config.toml
n_layer = 13
d_model = 448
n_head = 7
n_kv_head = 7
head_dim = 64
d_mlp = 1792
vocab_size = 15600
activation = "gelu"
norm = "layernorm"
norm_place = "pre"
norm_eps = 1e-05
positions = "learned"
qk_norm = false
attn_scale = 0.125
bias = "none"
tie_embeddings = false
parallel_block = false
init = "normal"
init_std_qkv = 0.0258
init_std_o = 0.00506
init_std_up = 0.0258
init_std_down = 0.00506
optimizer = "muon_variant"
lr = 0.00755
lr_mult_o = 2.0
lr_mult_down = 3.0
beta1 = 0.9
lr_head = 0.00583
warmup_steps = 200
schedule = "cos"
final_lr_fraction = 0.0
batch_tokens = 32768
seq_len = 1024
doc_mask = true
train_tokens = 306400000
steps = 9351
dataset = "wikipedia_en"
Each number is 128 + 24 x the weight over its row's rms, rounded and kept within 0 to 255. Layers, rows and columns count from 0. Numbers have three digits each. The size before them is the row's rms in percent of the matrix's.

# layer 10 MLP down (transposed), 1792x448, rms 0.0626, rows 1211-1317, columns 0-63
081:158149123136127160088111190111109087139144112112145125108081087130156135141110116142127142121126114110153134123143120124130183123166127149159130141134128106120093108145087129081129147118131156
098:112097126107068111144118103146092108100135153144102120110119132147087131161169121167134113104134111103154183127148146104125143159103113150155132114133089138128149177106093143113148126156120112
111:190124130174108123088158126146138170120169116163146138153119092107156153144103139112157141150111140133128141154137151144159118097164132085116149049105130144113138140096130127096134108131103118
102:117120136145106122140163126162116146121157132103163154105041144070127149141121118095129088125146118128113117130138093130131147176127128128139076098126126120115123099128162111101102134121100089
092:115058128190119141130107111092099112088109112094101108142123071112101139101172100126149124113125094121142135136141180073119093131160140147122130130125114127139101098146136123153139145140157105
089:131129102136097149138125138094168143121148103094090139110118106146148147124151121133120122139115091114100180112109135150130097101114106094120114135126140144170130120133081149138158114183142130
089:075138165149106179085130097151128126148106113132150111149135151148137112131107157097146144055091089097135132154088118134114106137145145100133104121112086074116146095154143140134163121137115116
090:073149107114119129136123135140120127096110111162092104128110110110171160116111097096114123125123113110131171125120092161143128091120155119126143135156120168123131111082152107153112175154121106
087:138142141140125135147160147124133117114112156124114102104123121158140087092115174113122147120103118181140144085128108136104115117144116138135120160091121108170143133136110118134167116143158157
096:115079149084127125086080104169157132109141117121154067160119136082148132132113124137157134117124162143086133107202140112094139118130099111150152109076105152126131164132143118127097131139131123
111:122117109135114121124154144078096163095145108129120159155128160135159133121104105135109107145159157139100132129157119121126125102121123147143095127124143157130137105123136127075182110186130117
097:139123134144142126149150163143182120096126139114121137104169092124142153135163132119092157154098141125096127113132158119131109133119104127122100136129117155111113091146099115137152087087122095
115:131082106143151131156119107145086129123109146207128157153091070120108137084096121153138124123148163143124133138110112126102098137141119133123122136110141133126135120140140134134171115137112133
100:135152151110155159158129095128089126094167142099135116103133137142132145148094117138144181148170140143139148158152142090104142125092126138076134107121136104173134136116086135114167151126109104
094:116121122136134112146101124110107124121139172151096065133121114100111138139132137164136123139169141119104113123110158110128125080109158110102137138138122117125108160108183136142142158091120132
113:092166110187150134145071143109100131134137120096114140117131112102151131093132147138135087145145101154098123118094115140110130100161079112169106123149105154066162088144159139163156062115158124
081:126102078108118137095130152153131084142153108142128153100082164111172139125145117125122115070140129120115148118136108125082138111146162130139095111121136115137148123078140127128138085176120126
113:122147090145133119137134124139104116123149118154112153179113124113105106094121155131095105093104145095171176117095150119105109104128135134109136126135124172099122113108110140079126171121135132
097:113096139122159116135128127141141119135109099150136118092117128132100197150113086139133120141112121152107201157107142082191114142169185150122108121136103130117105108131140124132131101110129090
076:155130129137121128144140117115143128112113160129127178133107132143158126161113156110141122145173130121119119081104096108101169138137140139154125120159107127130112120138125120134147155116133119
111:141141192142117098099117143132158129141160178137116104128166139141178082153150167161154105124167154133156152127122118140117113124130102118119078103112086116162138092117110138132173152123143083
106:112151122092120127140108160165157145151097168138128088099126113132075144142120095127140154135148120077117114148097097140124127183131120115134118120123108109129101134159153142134141114102144172
126:179159134120132125098120144156137100132139122129092171142112130124103093158107143134133146110070169145123118111151122113147134140136158108148149115127126114141075145146077156139167113147128108
105:173146093097127156156115166137147096109120127125083116145104139128093172120149104116145107095112100127132100048111134131151127149098134132115137137113138110137146160139186161149157088107140103
092:129109167119086128134107104167078134112144125086151103127127078126075112104157135125101127148180141152137090133151068133147106117125129082102127116134111093118100143098132140101131167112160135
099:120096079138120139141168109145123137084145128139102086077077103111184139138111138145171116119140148131125142155108160113150128140116130068112126104108145133131143169128132120147125130088162115
103:130131139152118131160117164119086135148108157117129107121148135118115144137123147101139163093083174154103158151106117106145117122132116159137155158140104111102104123097142171143094085105160155
095:117137133126167147127116133075146119125108147147144123119119084102142103078165131178098117106102109089110130157097128148066105155104140136151116125171140124096123166128130131111130155112093134
099:104118090145129121147149125146158133121119135152125127122120136150159149149127091108128115152140163070123085130127104130109111165142143170109135124128121117128151115160166102117091098091153148
091:151148118103166149137144174110134133129152105134119147138151112121157115118111129149121127122169100134148163111122171129119111152147099125121124156073163146108147115152114155113174113088111111
098:089142088139117122121129160123110128158178109117122117133163150135125190164142090132117115086149138125141140158142152133112140089102160129149129136173070127138123130103117118168123163142133137
095:129123102130066137118090131088147120119119132119144104118137112099087139134113152133149104106095145143148122111106114106075094103136122098162131084160148122108158112144147148154132095129112120
108:107137196091104149089121085164113117125108140154084168124139150138109139137132107114159121131095139158156139098133152144128129128102109119112141085109204154141152121136120124090121102125148117
098:106174130119100131111124111159096129106103104105085136144147133097099105166159157162121121121137097121122123085149152137136132118107117139169122132145115163126124081155157126113120153130122137
086:107092089150128142116124135082151125157132141110114106125116125137125143176147146149087143136124137109100119143150142106119159136099152116121139098140108133122123119085128145104146153122132164
115:103127118155121141128130134137131146129175082125116118125151126119114128113133104112142126127144102135143091125110104122110128166142115109163077092145121110094110155103131166118156121124130140
115:104137151124081096081088135137121067106118127105154145117144142106142137113134117150127079101133127139116108137116120163119129150179148094124114153128113088139123154156163100139147159138132132
098:145103162161153096091156113110110140111114098116124098077124141119123168162190082108141139162121118139136140132115114087115130075130103125157131136125174109126105068134119100115127116138084088
076:159123134095108122070117120105105143106126205101120099137106155128135140129095116120121150101109122151108109151129109119095152112164104154141133160123113098130142118125137133147121174163106130
094:167107099120125133111125096147118101136141141151144136148143128107121140135094145156083131080164135140127134097104128124122128136132147097128126170114148134130168087127108145105096173107122122
090:104165105123145128139117114128148117134103101093110087118169129122139125132140138110128127099154097107159100114124109113142136138132105122105133128106116111153175109134111134108138125111152135
106:112118155104137143126088099128138140084096156132112092130104105134126101127136128122100131088113166134152088101153112159142089135146158130107101119105124171162129122125115115154087132163107095
089:132147128091084093150156159109130121110140162124138133096135139115120110110160096164126124152149121116134144121098140147152084118111105128172165108161104121166126129112122194126112117155137102
108:134112139147150156129109086088151161116163154150149106113139127126134124085079120154143107158124131147145107116151133146144107153102107176165161098105152111105138159161093097126139166138139136
100:156137167140114173106125135152142151193125148135167128139109153152111101144121136108104117107094144100122144095174103120156126126123091136175182153118137135135145154089103107125107121134129157
096:135115104152138125152124117107163109124183126138118123185087128176139146143164155131096171148157101118101146105148099147097124104126099150110123133086159126125139118095123111143174148145138151
103:230124147138110129147184175178112127176139094118152093115135091140128124129129133113134092096092127094159094126136126084151123117138152147137154143080132104164160110128135153069127152095136133
107:123075119151133132143163155108071105134133113145148102109135160059161125081118109132112098193151091147141178114127144108127129135136110116168153110128123155136097106104146122149127126139115142
104:134093111153163140141137152129102140113151114135156151161145134125154133131103084099114154162132086138122163084088087152142126094138146094175131115116136157093156125112071122160126093189113159
093:133116142129149168101132116116161078127134100143138184121140146113080088107046106145140114102122107086095129161102150145135123128144167117124160077138119153171110138104140145127144159123150121
107:159157101130163153124110105158133100122155105077116171136135116064132109129130113092128105126109086143172121149135122160126100103119153106124143147145136108068112123107136134082099094105102105
109:102097114102103176136170161121107081155147152127118110129097095103132113095133093118103083136135092147175143158122091181098115117126097130135145137147121113135126137132129123124167123110163096
099:093111104112124162135134118061125117138134116185102158127092114149151151166125109071143154150131151142108156155109133108154117157111101110199145112097117139136121117126160127092126129161180148
107:180125154179109093146122116103121107131182140173157158151127129135098106161138151187134106116150135104110121128146164118109113126142130136168109128133103092085128109175128140111170154118132167
105:134154119122098167107125103174134130134130135125143102121126128127119149143148093114112115105146151118092124132167112116113111144139107101102164129136110138176157129119125121118133147121125106
071:121145183149130109125153141125142156110134101152127133124120152137102151145091139126174123118123073073112135125133131169124135180100106136097095143089084124158092120184147124106101120158106118
088:088106106127129111140118116115156147099090092083132139135169151076127139170117120126127160145124130133088153132092132118095103089143148130128131100135127116100138094126163169145130114140100118
087:073106140116129111137131125112130105134126105129098157128107130130105087125083088118096151125161077161132079105162114129099126161148090095168139140124136094109101168102127166107121163136142129
099:104174128162087158119099144162135134087125121153107130159133103137118110111111121148113105105165157151087124120120096134155154122122135108103129123152117160128113137093151072130081117125139129
113:097160105109165139140138151147126121157122154168106102118120156096088116168133121144135095153118161139135130150112126140129164126126140125154108115133093137121146138128139120132139106129101130
091:116167132092123120128117126133114163132099121117126130111160149121159130114137128111095148111122134141139074115091120172148095135122119140105151111095119121155172164095078177119086181131139185
079:110123107155102133157151096146061107157116140128144113136137148136081131151132122131092113138108201154128127164110117114139144148144145165114110121127130114116127127120122115142122136131103101
118:155136117181136114107140093132121122122156124161149168103124137115155114142159116112154129125151154159135157149124142122141138149120153137091154122125089113127162163136097101164124118146128113
092:163147114125113164128135139126108130133132081105115094137088137124132132090142132169113106152120105121133129145200134130151128151101118121117130167173103127069131130116124132117111121136178106
109:164106111155158123157137101165156150147130133155148141122135109098105126128144124135087162123133114127124113146128110123112089103134118149149077105139130160130093130129119131057125135127146160
115:153122121131115149142105155146119148140098142122127117122126086122138153104080117144111112122135106135099110120157122104109146131102128144139120147121089163103114114122117115112131129130131134
109:123159172107106146123116125158097120156116156134110129100152130105121144138132130147130165107107164111089136140128120138131106133151129124083102148089137121105189118100126138136125179131124128
062:135122136108143126134127125086150116100119165104152124139126109136137114111131164093110129118125073137134121104083133155103130100099126088116087140116141152144117109157162129097156136109130113
101:112136164108112107127115152092154133131105154131128139104134148079138115124066092138114121114134108189138117116110130139162172150070122138115090095113123124118138115158148110134126107151145151
106:105130099142142147141139094107141142151113109102159123074143105140132132131111122088169112110117123088172116128123116131189097109114123129156105097152129138109125102140128092105121136094168138
102:152146150156103189150152104148140126131147100122165154127136103155094120138132122118099107124151110098193158092109124143108144146143187157137143120134148146129138100149155117122107055104105078
081:167155103177153165131094143169150104133134105132117165157149125123094150175082164113125122124121101134129117136143141150118099121164120125120158137085150155127144084116150148127130155123099167
112:121107136105087145130105105143110136117148139146089122138178128125119119105127110116134112125098092110161114127110138071126138140140116091143150186102112106107138108108117135142142106126169142
082:110119145131138126150130119096114124131143093113141095141136174190147115129129115136100118130167127122117161110144128106110124121133137105119119172135124105126122143106127108124119105157121179
103:109123151140120133145115153084133094138118088100162104121138131141175141115172116175114138130125150132111128086118125133160118103154108125111099156133146124132146102103120155058126159115120127
099:145153092136162094155149145156154091189166146144125123156124087107126125145159161134143114146141091138166140109146186154085134112142107131131109119148107123130112123120163163113101124147087113
103:108129123141110142135108113156120142118118078134105143129153114142130081113132097118093144084115092135115093175126084144122107137145064135096084156123107133166105110165109167149132120127132114
112:123140167160132143109138102145169145150108103179120107103131084162138127109136127161148138057139146154180130118133134093111140163147116115131136117133116142106122158153148094108133156144089124
084:143107111091150163088101118144102074112122119132131143153139124110184089055151190131137066155122175123109144100147160134153090160158132111147143119104160081099119155126080146130101081130097157
117:163091154124133125196079124116111126142146151127133146161107097093163165121140118157108143142178139107090151131097115083104135100138123163099111129129145146107122126090158157098153091087104110
093:175114172123136138106141142125106116176145112132161097109130160127095143144124134120110146156158160094121128118169113113129137144105177113144089137130121104131106169159116157141140132154114102
112:154099120129129076140145121118105113109116092178144130109136119104063108081137118140115149139150130134094156182137154096139139159106143136098098126133167156169108111134140107096130118149137160
100:100146116110144127132095122125119108088152135108145153112142125159156096118156150115110107104124103124107145165121127132123105080116155106115095138068159118107108168126124129096182123103133117
094:147127155110120137125113124063148183119088153096071113117106101131111177130114129113142101108121126130157078177148114099090108152151119100130148124087126140109093140118123135113101116097125117
113:108111141146112148130152112132137151151118144139104149127103111119136127170111106128172108112147127114154142077128082143152092125119154096097115152163133150129178133147082149128083121122130148
102:098117113110119112114149137158131106176176136132134103136108115122133104101123077126137139169101143103178131141115153113145129074148170095110104117120119137101128139128130103164123125137120130
098:119154116082166099142124140090131143106103121121073111134148101133119083117120166168119161110153105166165146117128108140087174152169109118163143069128123106110105126089123076085113120121157135
085:126110140119128140142135098153119119114144133108142164120158133148089093193124097123106159125136116124151134092120110130125130128136150145142101124163123153130115171134140112107160175139137121
098:105101165149126086122112114146079088146134144154078118143127141099126134086148087121148134114129135097105121099135133094136116138147132087144098112138135097109132118102128108100120144143132129
093:138129115111134127135072102119097163130128119111138117119173150158120139133106121113095134148170143125165125165127109115115122157159168096157176152096134137096118136101114110143120140114126133
088:149127144166116156128135048139153092136119173113130133119130108112153151102138125153143089149152136125133182143138159157155127137153125113090140138141145137096101144146076100129075137119128123
099:101124165148081139173146098107118121138127159097125159086109125130182162122149172148163127132139140154168110139123102113134123073173141113119090150101110135119108130121117140106143112169128114
111:115123088143130151107103106158136126128173080119117117149101125162129075149078086154122144105126135118103098107110169131158143126139129117107131111135108110140121122106135095128135160148157086
117:113108120112119094133168106123114130120094131132125142141143094148116108141158135137147123051153166133169081144154137118126140119130056114123155118161101120123138067042170129153165124167126083
097:126125106143148077117081135114104137153110142153093130123108107097139131070142144182106120097118133140119107095182125154116134078129155108132126139129130122114133108108138146105123118113108156
107:124127090121129168110127161148107102125126088122160127117129108138147146141147104139106149129097114153153115137105126103103080130134165130125114164138148148129115142126120113070120142101146138
098:094128115096091095145146129168102124145154111169121151096120145148132150077114168083126097101131113150116113162136132141105145098108110133148150144120153113140162124130117131103115143150150148
109:134118108092069123116127140139112120174179139103161136104113108154097178126138173121147097122129109170141191117104120100110140131122125144122152124106127069128140126132164134160106136107067095
116:101147123167152145096117150099116137121116146136055106128116113153159167105150142127123126150101125145164117148147170135091163134124141135111120101162137116125156129157131122129162140161124133
089:136135131139086119132133169097140118153127147158107123090144125134148112138087106157114153137059096120125140147114097079128095120128153124125114123148112141193117123119143138132163143091135159
114:186110134085158138136147095119140176147153133154078110129131090121093122101098120108139124135152127148105131128130101112120140083136128126127095094117126112103130119163096109100133144112116141
100:127098130131116104114128072104118162127106126116097164108151159146099122127148119109163149101150147086087124137131098114107122095121115115123130133130130133175111161138133148101134110100141123
081:141147118148131104151117102131126134111142100156123132178145110102204124156134069132144112106147135119102123145127116142140148094182119111129123180118125142127138138082117181097124084159113128
102:114134117137106141163120118178173111136131114125143117100105107163112121136136120138142166103091125093150111126124125119151145150158126190145124102145136125111123161109146109127115150097084153
099:104121138075108133175147116129133122162140111187138134116149126119151119130114116151096165136120171140139115098135123128102124141150140137089128120121095139089135102131140121085114113088135124
094:106080086138120124123125152151145126167142153144121137120134110124124083135148113123135130154124067119140129156134121165098145112139140155117140105136118136166156122108187109098129108139057091
112:172150115108140127098149156133149133109141134083156122165132114118115128109155073109139128140156166142162148131149106144127133146079126133092164131109119171138071094150112115139154103125151142
# layer 10 MLP up, 1792x448, rms 0.0809, rows 1212-1318, columns 0-63
095:163121133129099101120113160112147140122108108065157129126136132175117137166089098120130129142162094121102113087186129141166111169097125141134104140182095108142169147147098138136149175154130147
103:121107126127116150112108108121150169169103155127122100092126075150141122108114088143103089150139133147127155130139139140175165127101150110141105128130154147110141069097159120143138131113107119
100:181083115142142107126172121096130153147129129140134157151130111137103107138149104151160138130098121119129154113106150135085130138116099144138116152144141111140129144117097160152125131155150084
100:147151128094118116130134148127118154114119139162135089148157135122129142085125121145148107127139121130110120120101133104124139156132139111126084088134157106118167105171152105102172131159158097
093:136097136110143141095144110094140155137121102135167132107133133123136117120105069121148115107099112137101113087096109112092168155120183160103137144056159108100109134138137158152109114112141144
098:122173142156141087170129154147137114164149159117105141082101100134174188134131113136122168123156129143133114142132090114127116129086141120144124125134142142136155134154155121134149128134116158
100:152096092110125114131148100142125138137159095141109125163090112164135132096106141090081145123145123095113134119110118141112137129135065121100134123071124162149155123151132125135096110142128080
097:133163139107125164114114142137131156145127108121114149118095146121128117153140110146128165120138142083162156095148141103149104154111124144087151145152163123136150133115154160113117129163118104
104:107118134111175112162115106138133156171141125147142136137166092156127129129167176098130145144109144096155126149116157164115115114146117158146115127085102163078070113097094119104149117125133155
106:092166138114142142131136113090144120084139155120119167160134147165086149126092146137098135153131099120126138120101140150108141117161117135105156101123110116161109157162100146141141130132164114
099:121131150093097121118112164106135116171151123138121074102127168110150106167150133153106128162133132107158102123125134119148132093131137148144137133147143120134132132124178134142122100155125159
105:094113109139099141119102116156164151071179129110132164121140125094132122156113113106148125113139095130085124132120131159170184137113100100185121138106158079085121123130094124134131136078135100
102:109156094120135120111101128132145182108128112108068099145166135145114165161132123150125170111135114130136112145146128131116116117170138153112138121115106138086133125122082131190120132129134151
094:110142112081169121125161149127107160129122120134093129168118137130133118085138092095152116149135122152149103154109111126156111127118139131158129113138140128123123111116110129145102133157142154
105:148095161170088122132147137118139138119134117141200109131146150113114125167154154114099124132149101145100126115109125117143077116117128147201175107138169138173133127136125138137108121093151124
085:123125133074066167150137151108122127115140159135115068140107149134120098097117146150127131116138165135112084112097137088091161118082108114129154131134110145105083112089116086160139117113136101
099:136083144155151119135142148125129164128140144119164101137134107150132183096098143125151114155112155120106120156140107058148112152139109135124147100144164155145135164084118146105124164145157086
096:106148105138124134115151110111131098131133127153148067115130157146115105152118108081140143107123107096153086115130169107112072070113123108107126129121107160150117156098170113137149118157153167
100:129135079115112090143135134102149119146110125157118150130214162113125136120139157144147146148132135110116173189134144117159122085148147124129157145126126141126128131090139110116092123146134134
109:140128139119113143138145101112094113145097115086119105157122079132107090100175123108148164190107140103131113146180149153111152110135132101162128104116156127140162089145120171104104090146158128
106:135103124137134115113158102128119154105140105114103096153127132145139142180133127132163108176109113133089163118168127150133162136109115102105137112081114096131124103145116146146139110098156143
109:145156112103137164161135138129131115153098085132123199178150162183112127130124109134116085124116136119128111157150157094092094163135185104135161117154109139155097131109099171120114118178116149
102:138119145147081156091114153114157133067125140140156121107142125139177148149136148148102134106134116123092163126177105107159135116115133129131109116118157102112099141145156143141086149119149128
090:120152085153106171145160107112114116114117119137116150100170143141167150138153099131100179138105103096119131102151167149105127154112181138153115154121089092110152085110158124133136175136153145
101:129136147130144092121130160113144103172143114132166098158123117099105146100112125088135136120139154053161127106110126128151166141138148141139144111108154078068140165110094106125106138129126172
101:153141105071155118134141126118155147160120120144110183122109149142136134121132081087159126166123122133111130130113097139150108146100128121118124111133148175144134133146105098176125104094128128
094:173126161096140144089114136169131111125087113086129136118176114151203126122112129110137150139081145178153117141106143130165149099176110173141146136124101158105123114122138107107123118117097116
097:124151108134136152114118107105124127126107117130119101142090111121090142105118137133147123161155117138116123106130077100085133092125109148082125156116135108104123091139163141140168169089159143
097:096114106111145169169125144098126167055129134115133158150140134128091152124096116159101167115146075130106128141071162114140133121106103102157158132111082076102136133085129107162157107121141138
098:162120126166132181084101103117088152112152119165147134160094109123163137118127120146156123135112052153129128088171152123097128118144123115144108098127145159140099112116121142096152155086117099
096:140123106132125156097139133175182132152122094181141111086113128108142131132116129120089140123126129126121115143162169165145204072101149102137154161130104160157126145106138129106125098099124133
101:116099140129128124129132156159164153125115134138127164136118085118150139092113139135125102192073122079070096125140158181161067099099159124121127152148191143122102130097115084103124123135123140
095:125112129141152106168111142118105130156133168104136062141116131143094134122162141124123114195168086096104122118133089116158123172111110126099151130087124139104120072182095133125096150134149159
097:141127133133140117113129078163138114088140102149102108118146103084077105124149113140102104111145136130081093136131123091136113107106118135116106123108114120183091141117146132147149115131106136
105:094090116132128148131123142169138142096139168110094130144098145164072130112111127111153123184128122122127113141127192152139116162101148121094126135133121126128097155126075111179156161090161154
101:148104137110080120139104139125130143178157138159109142159133121136130121131134144123116173133165107093141130148115167103128167137085099156180092119163124174147149118154138131147134141137148154
096:091123108108105142168142138134120145184126114131139099133105092112120138135067141083146158122136114137131104124095137095124096112134132126094148150140131117128155145086169122130077127125159165
096:147181111128126139129095118128126136100119088140158094106145114116147133101147152109136149113117108135077147109129130126124141110154199137113161100160141130102061157117109138107140170140155100
115:113105098120152150144118120121121120131134164139133134097179173107115139117076152098081147121117159116141125135094137164110150116136128115108123115127136121094162103106101137130100139144159114
092:115140126092114095140167117145135109118132158142106107162093144114161046143119110137117153112124125113128144102156109096129184132177183142158116149135148099101146095150143133094117131111092102
105:108133111139133133141104131132160154129114161122171142143098065157100116132140136122104086148144097145147124139108131122110092099133132162128137135114156146117129139104109173170169113117166144
095:135104134202122118138128090093129118107149124125145130119191129133140119122110156119116135120111151138148123123082149104114115140109140125075161123101126132091124125104130124103072150098125142
099:151103111142106142137119161119131142094104092099109119114099134157113133093149129119144118128121161139155108125143129116156165153123146125158125170138126158108129170124142104149127130085148160
098:146126093177117138120170127136173063114084164198129097155091121120108167122140149124086102094132070103104105155132167137135115081125137130063115106135107139106082117134118112156143116110103110
098:115138122078134147073122128083112143132126131146152148113139119148172157133108142119162086100126106126149102166166147099138169117181143154136087114126136139156153126154128109104116108149142146
101:116149120129173096124084115113092129132110130141173132143140142117108083153142109106159113134118102160104123129133159120134100130103131142115150153167101135158111099125158153117148151128133148
097:139127151114140123125102098100122110134128112121116129126138108180136109117135122128120166115157116103135112137112135160162136098103150106096143158115116088155108135146135137140140110159095107
103:195123126144109147143171148128141160149127113111143158086119098137155097135137178103130140117153125137142088126102095127138136115116118136153166113141124125146111086090132161119127094186146100
096:157106136126148112157137121082140129140144154128086171111139159134148147124166112151159175092145143155106171120183110121115124127135149133116159118133134124114128152135150167123100109178103137
105:129098150104139104111157150121178151080148150132116124105114146150118113117142126103130136102177161125114093145179090127129164120135111158170145169135187141142124098162119127134111134113106134
100:093136123149107134125090124126125135138121148138129143148130126128099102106068111106110129147148187149138083108135143140135135122140131133139129151138095133101136112058100124126142136114136179
096:125123112113095100150144146121151163120125133157142128129110106159114104128088150151125126141166114061167104118108120092096115143133120113144140156126131108126132164118130135121110129126103163
100:099134166140152095149185147108142095109107126101151143104111112146109111133134135146139131116145155130164175086114147125151166124111146095136149135096168086160126156130115144050125141136141111
104:117106123093097072122160091123164146106108147126102113066100159159161086143098137126121147128094114123118152135166124139135141073205149110120129139118130111133107103136133109132100151129139145
086:137102108103095106139136125129118121121121095105139135145136107137146103132170161125114142117087145125132153092113151109150122134130096152132104131183134119117167149116129179116129124118157128
091:081122139118128162143122079132122155151126097149091138141127126090138122117125096133143116106096115111137105160082155131129119150139083124135130104128119087091115137134060112138159087130119123
088:125098128152162149122116090141159117105127098129145134110136158167137165096133109087165129138135161130124103136099152119132162110130126111110121114137142118103155122159111077167136147136121139
096:130091154106140102137135148126109148166140123131138145095117116137141142132140089092138149150093146133119103105117129076153114134129131154152130135129106118165135140132111136169105123156145160
105:131113138121102084116130138146158132105124147112122130053194110103105096184089155121116111118125106205071113165101132112108123113092120068132124078125132160109078128105123195165106167167079098
095:116133134122099053135145118123108129112154160116127131138107121113136105120103108137139152146128051117116162110137151138153159124139112140163143127128114092182103141133116115117120110118108108
096:145128142136143121122131090143148093132098108131115069127128121159146098096177114068119158056140115079148133091146160129116125133075153103152134105104132125140140163125131142102109127125100116
113:174186138104108119169139105131143119088093109124081161159130143159159128116122132138153131112124138140152103143140155101136127137121157105153167105126137102176134114118137145103082092124121116
101:132127100096160088153152125179128173132127168152138150118159137148130165148120148157120156146114131144131131135093126140093169101136149150138147035177140138158131111111103097121132132132132153
103:134118060130129113126132121143124122182133165152156102133130159195154127082139146140083084122129114120097109171149121126142113131110143119151082098156152146160113141120123108151141117138122115
108:107101155109113126116152120150078120132129101138118157153116139131129088138152128112137145132163116103082125129134121140148164105140127130116102144136129130116158104145140194151137131138103152
103:140095152142149167147150120125171139118125134169155146125130115117150155155087150122147176127139164127170082117113133152137131128057133122130151118127135113130114155115115099085098136135134148
089:109202085115177134112123160153128160121172116125103148126134139093078124119134094105158141104088152099106098126120113143148115117145130069156138077148128139078144135166145120155088119106153141
100:163109120075145138130106140165132174106168108160140146123154035125138142105088089141127130102065178081109160104110125123133091075109179130119086134108128100141148135113102145159131159155120102
105:121127129096090162140103116118135112106116165118117122166131154108081146125154122155150084120109137117128121127161110101151103161119155194139090153120129173097163105145176109106087132168088159
102:133128113124139146134149133165097125159095151117097129131122129092162150098067126142091111141183165122118126073098153120110143088146100158144153169119082125134135153130115135147148130189120160
096:124144097135147101164094132098119111151079131113117119130139141119140140153106096153103095150086162111126126176122121114091145114141109122115134119175154095106126118103097156127132140133077126
106:139106152133131151176139125101149109130157138167107148132180125129151059139120135105079149119163172091134111160144120123109119140182149169106135120148099147146145120149140091122112168121122145
096:120100098150146182107125131139133153138135153140138129121132110101130141140111153164134141143101139108161123111112140131158172153146121133103105177128132128108115123103130188135120118088109127
096:122149128097124153157107114166120131083184143124196144129145144138116116112107120133105193108120110179132161136097116087100118138125168082109142142150120126070151131135112098149119154122154111
101:125153152100087126112093109061136164087112130088136136157113154155115128167136144181104150103123104113067112142093085129112167157087193137110125151131132111129151126106106131151157115145133122
098:131125111143145110076176131123153103155100155145121147127108085157146136133125184148128115138115137122146136191129159132131161116120116147154112100146150117070113121111114139132154067146143146
102:160142200096160119131144080123120142130130136123141146125151145157130148121110158113139145082114131109136160090123136110121162148162087166132092113100133113139118101148147144100138126156135101
102:158163133166131143142142109138146171110100133109181166115152141100097148117114089150155124174106104129104138137129121097104080113134115124136126074132134128137094145160141146169144116125158109
109:130148129097188141100140129133147138126183128093155154130112166101141107128098135118094149141133067100112171146142133128121115092159131099115150098161162138169134103145145118137158147135126146
097:080127148100106091146106087154121123124149137112120099107144106087109153122155125105147120129078164125131135154100121102098111094136135094157110125114102113143113154130193144134099074150134170
106:137163137140160156125121145185116092149149116124103143125131118148080148121111111133140142125087132118105141125141139123098097117129132103135117124161138136131133066136125133140144097091127116
101:166149097124118123082162141138104115159115169115168123176165098157117097155145121155108151170170166131116153132119089100174123187129171090142137150133110146138129120176125150120124181120116132
094:169128143164167092134137138151151127117140099129096099165127133110148132121120110130145118112121092116065132140144156124112151136139116130190161158133084136139112141088163102157156128121123100
108:111151100162166123123165125132100101150118072139150123154133137146081139148104133148135128127167162147108141113084112151093113129103136147137122148136075115129146157102150165130144086083160117
099:179169118131162158085063123114114133115114126148160120120110120092142157128094126129159129126103145115103115089127114161096138145161123136109158117118115129106133115164140112121134154075111178
094:114139153129143141127133144139150171135162114130138146101157126123090133096133122097139115099116107062086158101143114127150123066108125110099094169116121079113140103117161089136132108140144141
095:121167123111094119113099143105106138155145087100103131161105129163181122110158114125152114145113146150111189113125160097130150127128154196111131111103126150073152125105126111141128129112107153
093:131157105157177116126132155127126112139142123120127140152107126131164079093110142124099094176112073136137189109131115178153131156137102092112139107109134093128155139164094107140126112103127117
102:091127171145089132122185145115140090152114108145157114105109101111113106161076131100124077136101121133163125092111131115095155130121090121106145062149130098128100105117103119132115130144114119
095:154152135127106110108127130102103165096122126138155137108152142133101071113091096114117099066134133153122133098103130070126107144098103136147102079120135158153126138126135139183136090104148129
093:103163115115164151174144172159151140100104148106154139122110111110083097140137164137129120124168100125100141106119181091101110116094185133131141076136094142116158082103127149140126131113158128
106:111124075132162142091058107176150115147135081132142124158117139155122120036154113128123110106155156102131147158160160104136159113128161108142137121110127150146144146142112127146100122129147130
103:119178119112106124125149137152169113112126171112126159108115096154148112127135128111146114104149127055150100099133129128120147132110098158127171116128076138130141143139097150123141121151183101
092:096115124135127104142148102121175159117142146150155159102154135120136082150126164122108133138127139113146154178149124112070096141184105133177124123151113111146094119162138109150115171159100138
108:116138127115128098112128091195119178147114157101127145168111108136124106091150129079123117127185161136131111059119126149171140148132162072106144139106138088135150134126146126102112125180136154
096:133142148144120129118124134116108125099117142083126120125113128124125158127132142140111141119111121113153143127177124159115142124152165122164145138112173116147144105133119165111132159151138164
103:118097140140130151123140120123125146121144105126108152107123132105123104132133090130118112075083062106053158136100117063087111137148103066122126111131119122145147108118071128112084109118140149
103:150159087132155127161130111143099143143120110107143116129137141190178132152151144137141136122151164114134107128095130173111154149097148124136126119079122090140149078146153139086140104099135108
091:155115152102158179129093157150176124124131105115131077124093107146095103169141165152110132154166083135139109108181134147105204141132108110149129117104133140087119133115154132129137153130152155
104:114065140109088125139142105123124096150067137143118136136143107109133164081146084102109139107093127158130117137139113077147145119072136135124119132147113149135110137105142126103135160166139141
092:108173156090111107123145176100132156140139171159140168084124125106113120140143133151120113164116135126123088112097137151107132125158156150122164118096093142110125108094082128143128139139133111
099:130185150110168134109124142136121086126109139101131124126151176123170150125112091152103141101138095163126111154127070131078138138098138139144150126139161150111149097147124102100113124110083130
098:090156128154117144141157110085106122086131120150154144102109124114144135101104173125157110101115135137156093119151143143181114121156167125112123159133146153133120093125158124139172101162150140
099:087138139110190151087154132127168157120120113118112168150095090135121152093158167147152102095163126118113111110139147068143178104129127126155139151129158096157113123140139150130112140126146107
099:179169159145173112139160159100089111157145151139140136090109112103097137151106110101125133116125126125089066153118123109131101153145115176133123125132143107105094138100126129116102119138144089
104:105110148127154132132104079119108107103083144117121156122156118124130151119151117134150128114136067140146080157125128134140103112095120129082107107151162093184176109106083115098100147129145113
092:104112159097164155105165111160131136150117176119101133124109146148134123137123119158122107101088076107092176092169167134131189118180136142140144138096101088144165135143085151147139117124131121